config.yaml
head_dim: 32
norm_eps: 1e-05
rope_fraction: 1.0
lr_head: 0.00925
decay_fraction: 1.0
doc_mask: true
Each number is 200 + 30 x the weight over its row's rms, rounded and kept within 0 to 999. Layers, rows and columns count from 0. The size before them is the row's rms in percent of the matrix's.

# layer 9 attention value, 96x96, rms 0.357, rows 37-53, columns 0-95
094,246,181,181,204,202,210,218,199,155,175,247,162,215,197,172,242,175,181,173,164,149,237,207,192,203,214,187,176,122,242,275,227,197,168,220,216,201,232,225,250,162,222,174,242,161,199,186,235,209,201,155,245,235,156,246,201,244,196,215,175,207,194,156,157,198,246,223,207,184,202,171,217,208,212,246,180,178,169,209,216,156,206,154,236,155,231,198,210,224,229,214,247,192,204,161,202
102,209,209,142,165,206,207,207,262,161,172,206,171,179,197,209,216,226,206,182,206,174,140,236,198,168,210,168,230,191,207,183,187,156,165,262,248,223,190,246,241,219,216,243,192,200,176,204,280,196,203,148,194,183,213,210,173,253,166,219,178,173,220,174,178,184,182,238,202,217,196,148,216,188,136,227,165,188,199,214,269,171,201,196,207,233,174,164,240,235,252,190,240,201,195,203,169
102,219,224,215,223,194,262,223,221,195,186,221,178,266,246,147,153,175,254,165,256,222,209,151,150,224,196,192,207,220,196,165,203,186,207,261,149,172,163,226,199,156,184,206,237,200,165,215,170,189,188,209,225,190,179,180,219,173,177,270,227,210,144,201,199,225,184,209,217,194,199,172,232,151,169,193,227,188,160,194,183,136,246,139,212,183,183,187,204,216,202,196,206,214,192,206,254
102,185,204,189,170,240,213,187,165,204,220,200,209,190,223,216,217,164,246,238,181,195,224,223,232,238,145,260,144,175,160,188,224,168,146,211,224,158,212,235,213,240,252,190,188,148,145,220,230,247,175,189,209,214,167,198,193,186,210,251,207,164,190,144,184,212,209,231,200,223,226,204,233,241,221,196,150,205,171,185,160,185,276,183,209,218,231,171,176,200,265,204,211,184,239,206,168
097,177,176,197,135,200,267,218,164,183,100,199,173,165,229,188,192,201,219,174,207,195,182,200,189,204,208,208,198,253,192,203,235,193,170,156,160,183,166,149,179,151,246,256,209,262,206,174,167,240,175,214,192,218,228,204,224,184,184,230,207,234,205,265,210,205,192,201,199,215,224,166,199,170,210,183,235,194,217,151,175,180,249,202,153,208,241,181,214,180,126,193,205,177,199,202,222
116,205,203,256,230,170,183,216,213,168,184,208,199,227,232,196,165,236,212,242,192,236,209,228,166,197,217,197,227,188,203,204,174,215,189,218,185,181,169,146,189,269,174,168,227,192,198,211,156,250,223,195,183,183,148,162,185,209,160,187,210,163,199,276,228,268,197,194,218,184,230,213,182,198,191,215,226,190,241,277,183,206,226,230,216,163,217,177,166,189,234,262,241,225,183,245,133
118,184,227,194,189,189,194,148,175,188,149,285,221,166,232,163,179,221,213,247,168,187,149,166,260,192,218,218,188,195,165,242,202,200,180,138,188,215,238,213,269,224,189,210,198,193,181,192,190,143,216,226,157,202,206,167,204,234,169,244,165,201,248,161,223,169,192,190,262,216,230,184,205,210,233,250,188,180,231,181,204,187,224,214,200,224,178,132,194,217,219,186,227,190,220,241,183
109,199,187,233,230,172,210,239,215,198,262,169,179,228,209,211,271,208,183,176,234,260,185,236,183,204,153,249,229,202,261,192,198,183,242,254,195,200,204,188,219,198,214,198,245,173,227,144,200,208,193,232,261,166,150,175,174,172,227,196,164,218,169,218,192,233,258,247,208,187,186,221,171,184,141,167,212,174,217,187,165,204,189,218,200,195,167,239,222,238,168,207,145,208,200,180,242
108,203,211,238,208,171,221,230,221,163,186,224,189,249,200,206,170,232,209,196,204,219,145,199,235,233,232,177,153,183,192,207,181,184,142,183,162,210,218,157,197,133,188,190,196,196,262,217,275,136,147,207,149,205,172,143,229,199,220,133,167,226,219,197,194,175,219,177,175,215,208,192,218,159,152,198,185,230,206,179,156,228,155,197,202,173,175,217,242,202,153,186,152,191,192,198,188
111,179,204,188,234,167,154,238,203,193,231,211,166,202,189,212,199,191,214,234,144,217,216,192,226,220,198,269,191,196,182,206,211,186,199,171,235,246,249,231,262,210,235,173,241,180,198,239,226,237,120,178,226,187,134,205,200,211,227,182,219,209,173,174,188,199,198,224,248,222,196,174,205,228,231,266,222,233,225,215,194,236,178,174,141,169,146,163,164,187,233,198,182,201,257,202,233
107,181,223,175,119,192,170,175,204,163,207,189,210,161,177,182,152,215,207,245,168,192,207,188,227,216,174,185,165,227,170,216,213,205,153,180,234,215,275,161,172,200,262,238,184,203,173,241,213,214,145,206,191,212,149,126,199,191,168,199,180,206,221,201,179,203,184,191,176,222,182,230,125,219,241,239,222,178,229,164,231,151,173,210,156,215,200,201,225,146,228,192,179,209,191,198,234
115,174,159,159,156,167,181,168,212,187,211,217,269,203,182,215,232,151,211,250,211,158,242,196,213,223,182,234,202,163,164,217,240,185,139,216,190,213,176,207,155,209,221,187,173,204,205,240,223,223,208,198,205,166,173,171,205,151,215,145,259,173,126,182,213,223,134,188,182,206,190,168,220,202,190,204,186,176,224,231,189,195,267,186,204,246,224,211,189,195,203,264,230,202,169,150,212
122,202,211,196,187,210,213,222,220,197,180,145,188,247,256,186,205,202,240,200,219,174,188,142,157,207,165,229,243,190,195,172,255,177,159,270,189,154,240,182,149,207,266,192,216,146,172,221,206,247,200,192,241,191,168,210,200,136,182,186,259,191,182,248,228,182,187,218,192,207,188,184,231,143,175,151,172,174,203,177,185,200,238,174,231,178,190,207,191,171,246,197,199,203,161,171,173
101,247,194,159,190,252,218,139,224,176,203,208,183,227,179,200,172,254,182,243,200,193,240,193,212,174,182,174,217,216,241,158,197,184,208,195,204,190,198,260,213,194,226,231,166,271,161,192,182,241,242,154,242,226,197,219,145,228,202,200,241,241,154,214,175,231,240,174,212,217,210,228,207,185,188,242,244,206,185,249,215,209,202,185,221,168,271,161,199,205,223,251,231,166,157,205,197
119,284,195,207,238,192,211,182,206,218,173,181,197,234,273,197,195,186,217,187,246,172,214,238,193,221,221,219,236,220,184,185,146,201,245,239,155,160,164,150,177,159,190,233,159,224,184,167,179,234,225,224,175,209,227,216,183,157,225,233,221,195,201,195,178,215,168,155,159,202,184,207,172,173,207,190,222,223,173,200,166,162,227,159,223,219,216,228,201,204,144,229,241,204,109,178,211
094,186,211,179,199,182,202,204,216,178,216,175,210,199,224,159,196,252,183,239,210,209,225,112,185,305,182,234,163,224,197,178,190,238,243,214,217,201,227,208,151,188,205,184,218,199,178,156,153,208,130,201,208,201,197,242,225,190,197,200,253,209,188,160,193,185,168,198,192,257,147,202,223,195,189,254,218,222,178,197,185,244,252,204,222,215,210,125,183,187,187,211,205,165,228,181,161
089,199,206,238,234,230,224,203,188,165,200,198,175,185,208,211,187,183,182,175,203,220,176,187,206,209,252,205,181,242,178,257,270,201,224,193,224,205,223,245,220,196,210,236,238,229,218,232,198,146,140,238,178,203,172,150,281,175,210,212,169,231,189,133,183,168,219,191,218,222,222,194,200,208,205,207,189,221,214,147,191,200,242,207,188,154,216,183,267,131,188,164,184,205,271,233,192
# layer 9 attention output (transposed), 96x96, rms 0.315, rows 37-53, columns 0-95
095,200,253,251,191,246,230,230,213,275,214,156,218,173,198,146,164,236,179,175,171,160,235,201,196,138,155,235,246,187,238,210,209,115,192,168,192,181,227,242,199,175,157,233,182,196,184,183,193,170,184,246,189,242,154,234,169,212,186,193,167,233,218,209,140,188,200,186,225,187,221,185,238,166,204,233,201,211,197,160,220,168,198,177,208,180,205,193,210,194,229,208,227,227,168,216,239
116,213,158,204,161,131,237,203,234,229,219,211,175,202,164,222,163,228,164,215,257,158,246,200,182,241,166,167,254,211,209,214,215,183,192,211,149,210,207,191,182,161,220,173,186,142,231,157,177,182,214,232,183,235,171,188,217,186,243,185,198,196,231,230,171,148,213,202,243,220,196,175,208,138,169,256,217,278,222,187,171,170,184,169,235,216,173,223,255,202,188,195,203,209,198,228,215
100,174,178,204,212,95,112,256,235,210,185,226,200,179,155,196,200,199,211,182,168,173,191,206,197,205,259,199,213,197,228,168,229,148,249,238,164,236,222,242,199,212,199,168,188,190,186,202,181,245,200,216,188,254,246,195,234,187,180,199,142,170,230,209,221,219,216,137,218,244,178,214,166,188,202,201,217,167,175,199,190,193,217,207,218,179,241,127,177,224,227,212,203,209,181,210,201
109,188,207,157,251,198,199,271,190,167,197,236,141,127,172,179,151,207,245,179,232,193,169,236,201,177,147,194,166,264,173,219,221,251,218,187,155,201,195,210,183,188,179,209,250,205,186,222,208,189,179,278,178,220,199,181,187,156,224,212,213,215,212,177,187,211,217,199,235,158,181,201,248,187,204,194,178,212,231,214,134,248,185,185,195,175,204,209,205,184,215,222,221,205,191,201,283
102,132,156,210,170,211,182,189,223,170,213,212,228,185,221,177,169,255,197,185,155,196,188,131,187,200,208,194,198,172,170,211,222,203,213,228,204,220,210,157,137,176,160,211,179,219,200,188,245,211,187,196,219,197,170,175,204,214,178,268,185,257,205,189,270,215,207,229,208,157,173,199,143,238,212,218,204,187,118,255,155,170,248,234,205,212,222,205,233,184,181,220,206,194,241,203,249
107,247,191,220,219,157,202,225,211,213,240,200,181,256,201,166,194,206,149,228,223,180,211,205,210,212,196,193,128,182,207,188,192,164,200,191,180,192,235,146,291,197,183,245,250,214,222,216,199,177,222,234,171,170,209,182,181,204,221,225,177,198,302,170,226,197,135,190,177,228,231,201,182,188,241,223,172,168,181,214,203,203,209,228,212,163,179,171,178,202,185,145,173,165,259,182,220
102,185,201,226,206,206,217,195,218,226,232,161,114,223,225,184,221,216,205,169,250,211,211,190,153,207,195,118,217,224,224,178,205,193,213,225,239,196,219,208,164,163,187,157,238,186,157,201,174,193,170,246,202,225,208,199,218,191,204,158,235,292,169,194,212,194,183,193,191,162,266,170,189,173,236,129,233,235,207,199,220,184,182,246,209,194,208,168,214,169,186,197,195,147,176,200,255
113,188,244,204,221,145,235,199,193,174,210,156,200,174,185,216,241,237,177,238,195,167,209,237,176,213,182,193,192,215,212,238,152,246,208,212,222,216,241,236,213,265,216,232,172,215,206,135,178,220,206,154,245,215,186,227,162,232,213,206,202,194,249,229,165,219,199,166,177,206,145,189,223,161,157,209,124,144,128,207,208,239,187,197,154,248,205,200,181,233,170,199,181,205,206,201,201
108,213,176,185,215,180,203,181,229,238,263,168,243,176,183,136,219,233,192,274,242,250,203,203,210,164,177,183,171,182,205,241,161,190,202,227,166,195,168,203,190,183,195,149,163,169,196,172,177,201,196,169,182,207,218,202,203,223,198,201,246,246,188,172,287,212,202,240,201,220,204,227,215,214,168,203,220,215,186,191,264,183,224,174,181,180,141,165,167,256,241,196,132,209,185,198,179
104,197,216,216,181,225,210,222,223,235,226,161,187,183,162,241,238,196,196,205,201,179,141,223,173,196,160,160,176,197,213,154,151,213,205,170,215,173,187,232,283,249,214,164,178,249,202,195,164,226,171,227,183,168,240,217,240,214,229,225,236,215,221,225,208,160,148,212,196,203,193,213,168,173,168,202,207,230,180,179,222,141,160,184,139,198,223,216,231,143,219,205,272,181,184,169,235
100,171,217,276,208,165,254,186,205,188,219,223,144,161,217,195,200,207,197,196,178,180,165,162,187,226,179,165,183,163,152,163,154,231,197,171,204,225,184,174,225,160,187,200,167,193,248,230,157,170,193,193,203,198,232,210,210,191,210,194,220,256,189,175,194,222,208,212,252,181,235,227,217,173,201,208,222,209,187,262,151,241,205,226,243,222,222,249,209,125,223,219,215,222,251,136,160
112,181,214,212,204,220,151,207,243,200,223,183,238,146,200,232,192,228,177,217,180,191,204,169,215,208,199,160,192,195,275,153,243,211,172,177,255,210,158,197,147,211,165,166,216,249,189,251,239,150,225,177,188,172,234,217,220,171,204,190,188,191,236,134,207,176,186,191,180,217,197,242,229,195,210,182,219,254,239,182,116,203,189,189,224,231,176,221,213,169,217,195,183,130,237,216,221
108,202,207,242,210,191,141,202,188,199,199,220,199,115,181,198,189,190,214,194,187,166,168,195,239,192,259,210,191,171,185,218,179,244,216,186,193,220,160,180,201,167,207,219,264,240,198,153,182,211,217,224,228,218,159,173,185,185,208,198,194,115,237,166,215,157,182,189,179,211,195,183,226,224,192,214,149,241,175,249,188,214,173,213,215,196,242,186,266,297,216,227,167,168,209,229,206
103,220,233,196,222,180,224,150,173,207,278,178,197,192,192,178,180,193,144,181,180,174,246,191,204,241,245,204,210,174,206,190,213,166,151,181,166,212,168,155,215,203,221,199,221,191,170,236,240,224,208,218,164,211,176,166,292,154,190,239,179,221,202,156,151,238,215,164,232,217,153,202,200,183,199,224,203,216,197,178,194,213,168,260,158,196,205,227,189,210,219,167,263,257,232,178,181
096,261,224,212,224,179,117,197,192,201,247,179,239,162,200,253,145,178,205,172,192,220,163,205,216,204,236,192,197,168,216,232,213,214,233,220,196,257,219,166,179,242,151,206,185,184,202,228,239,180,189,161,225,166,156,213,231,197,208,207,156,187,187,175,128,282,157,204,186,190,231,200,188,211,239,201,193,198,161,241,233,170,256,187,197,165,189,197,209,195,199,182,182,204,235,227,155
099,248,214,240,186,218,179,204,192,208,161,204,161,143,157,240,238,232,195,196,208,240,185,152,204,212,219,199,177,224,222,236,136,186,271,231,186,179,229,190,176,184,178,176,245,231,186,154,228,212,212,234,176,148,176,217,186,194,204,231,186,185,223,227,233,199,208,213,182,185,159,201,126,241,203,195,246,191,164,219,207,255,205,198,201,223,139,205,155,173,212,202,219,235,131,157,191
089,207,170,225,181,142,276,194,203,205,197,201,246,153,234,196,171,188,202,222,222,174,183,153,202,255,168,201,164,201,180,232,194,170,253,201,239,168,157,214,177,189,221,213,114,193,229,196,199,243,235,223,194,193,190,211,164,262,163,215,214,222,163,215,173,188,202,219,183,173,209,257,205,226,229,156,239,212,216,187,187,184,182,169,194,189,194,169,189,229,179,216,247,214,143,181,271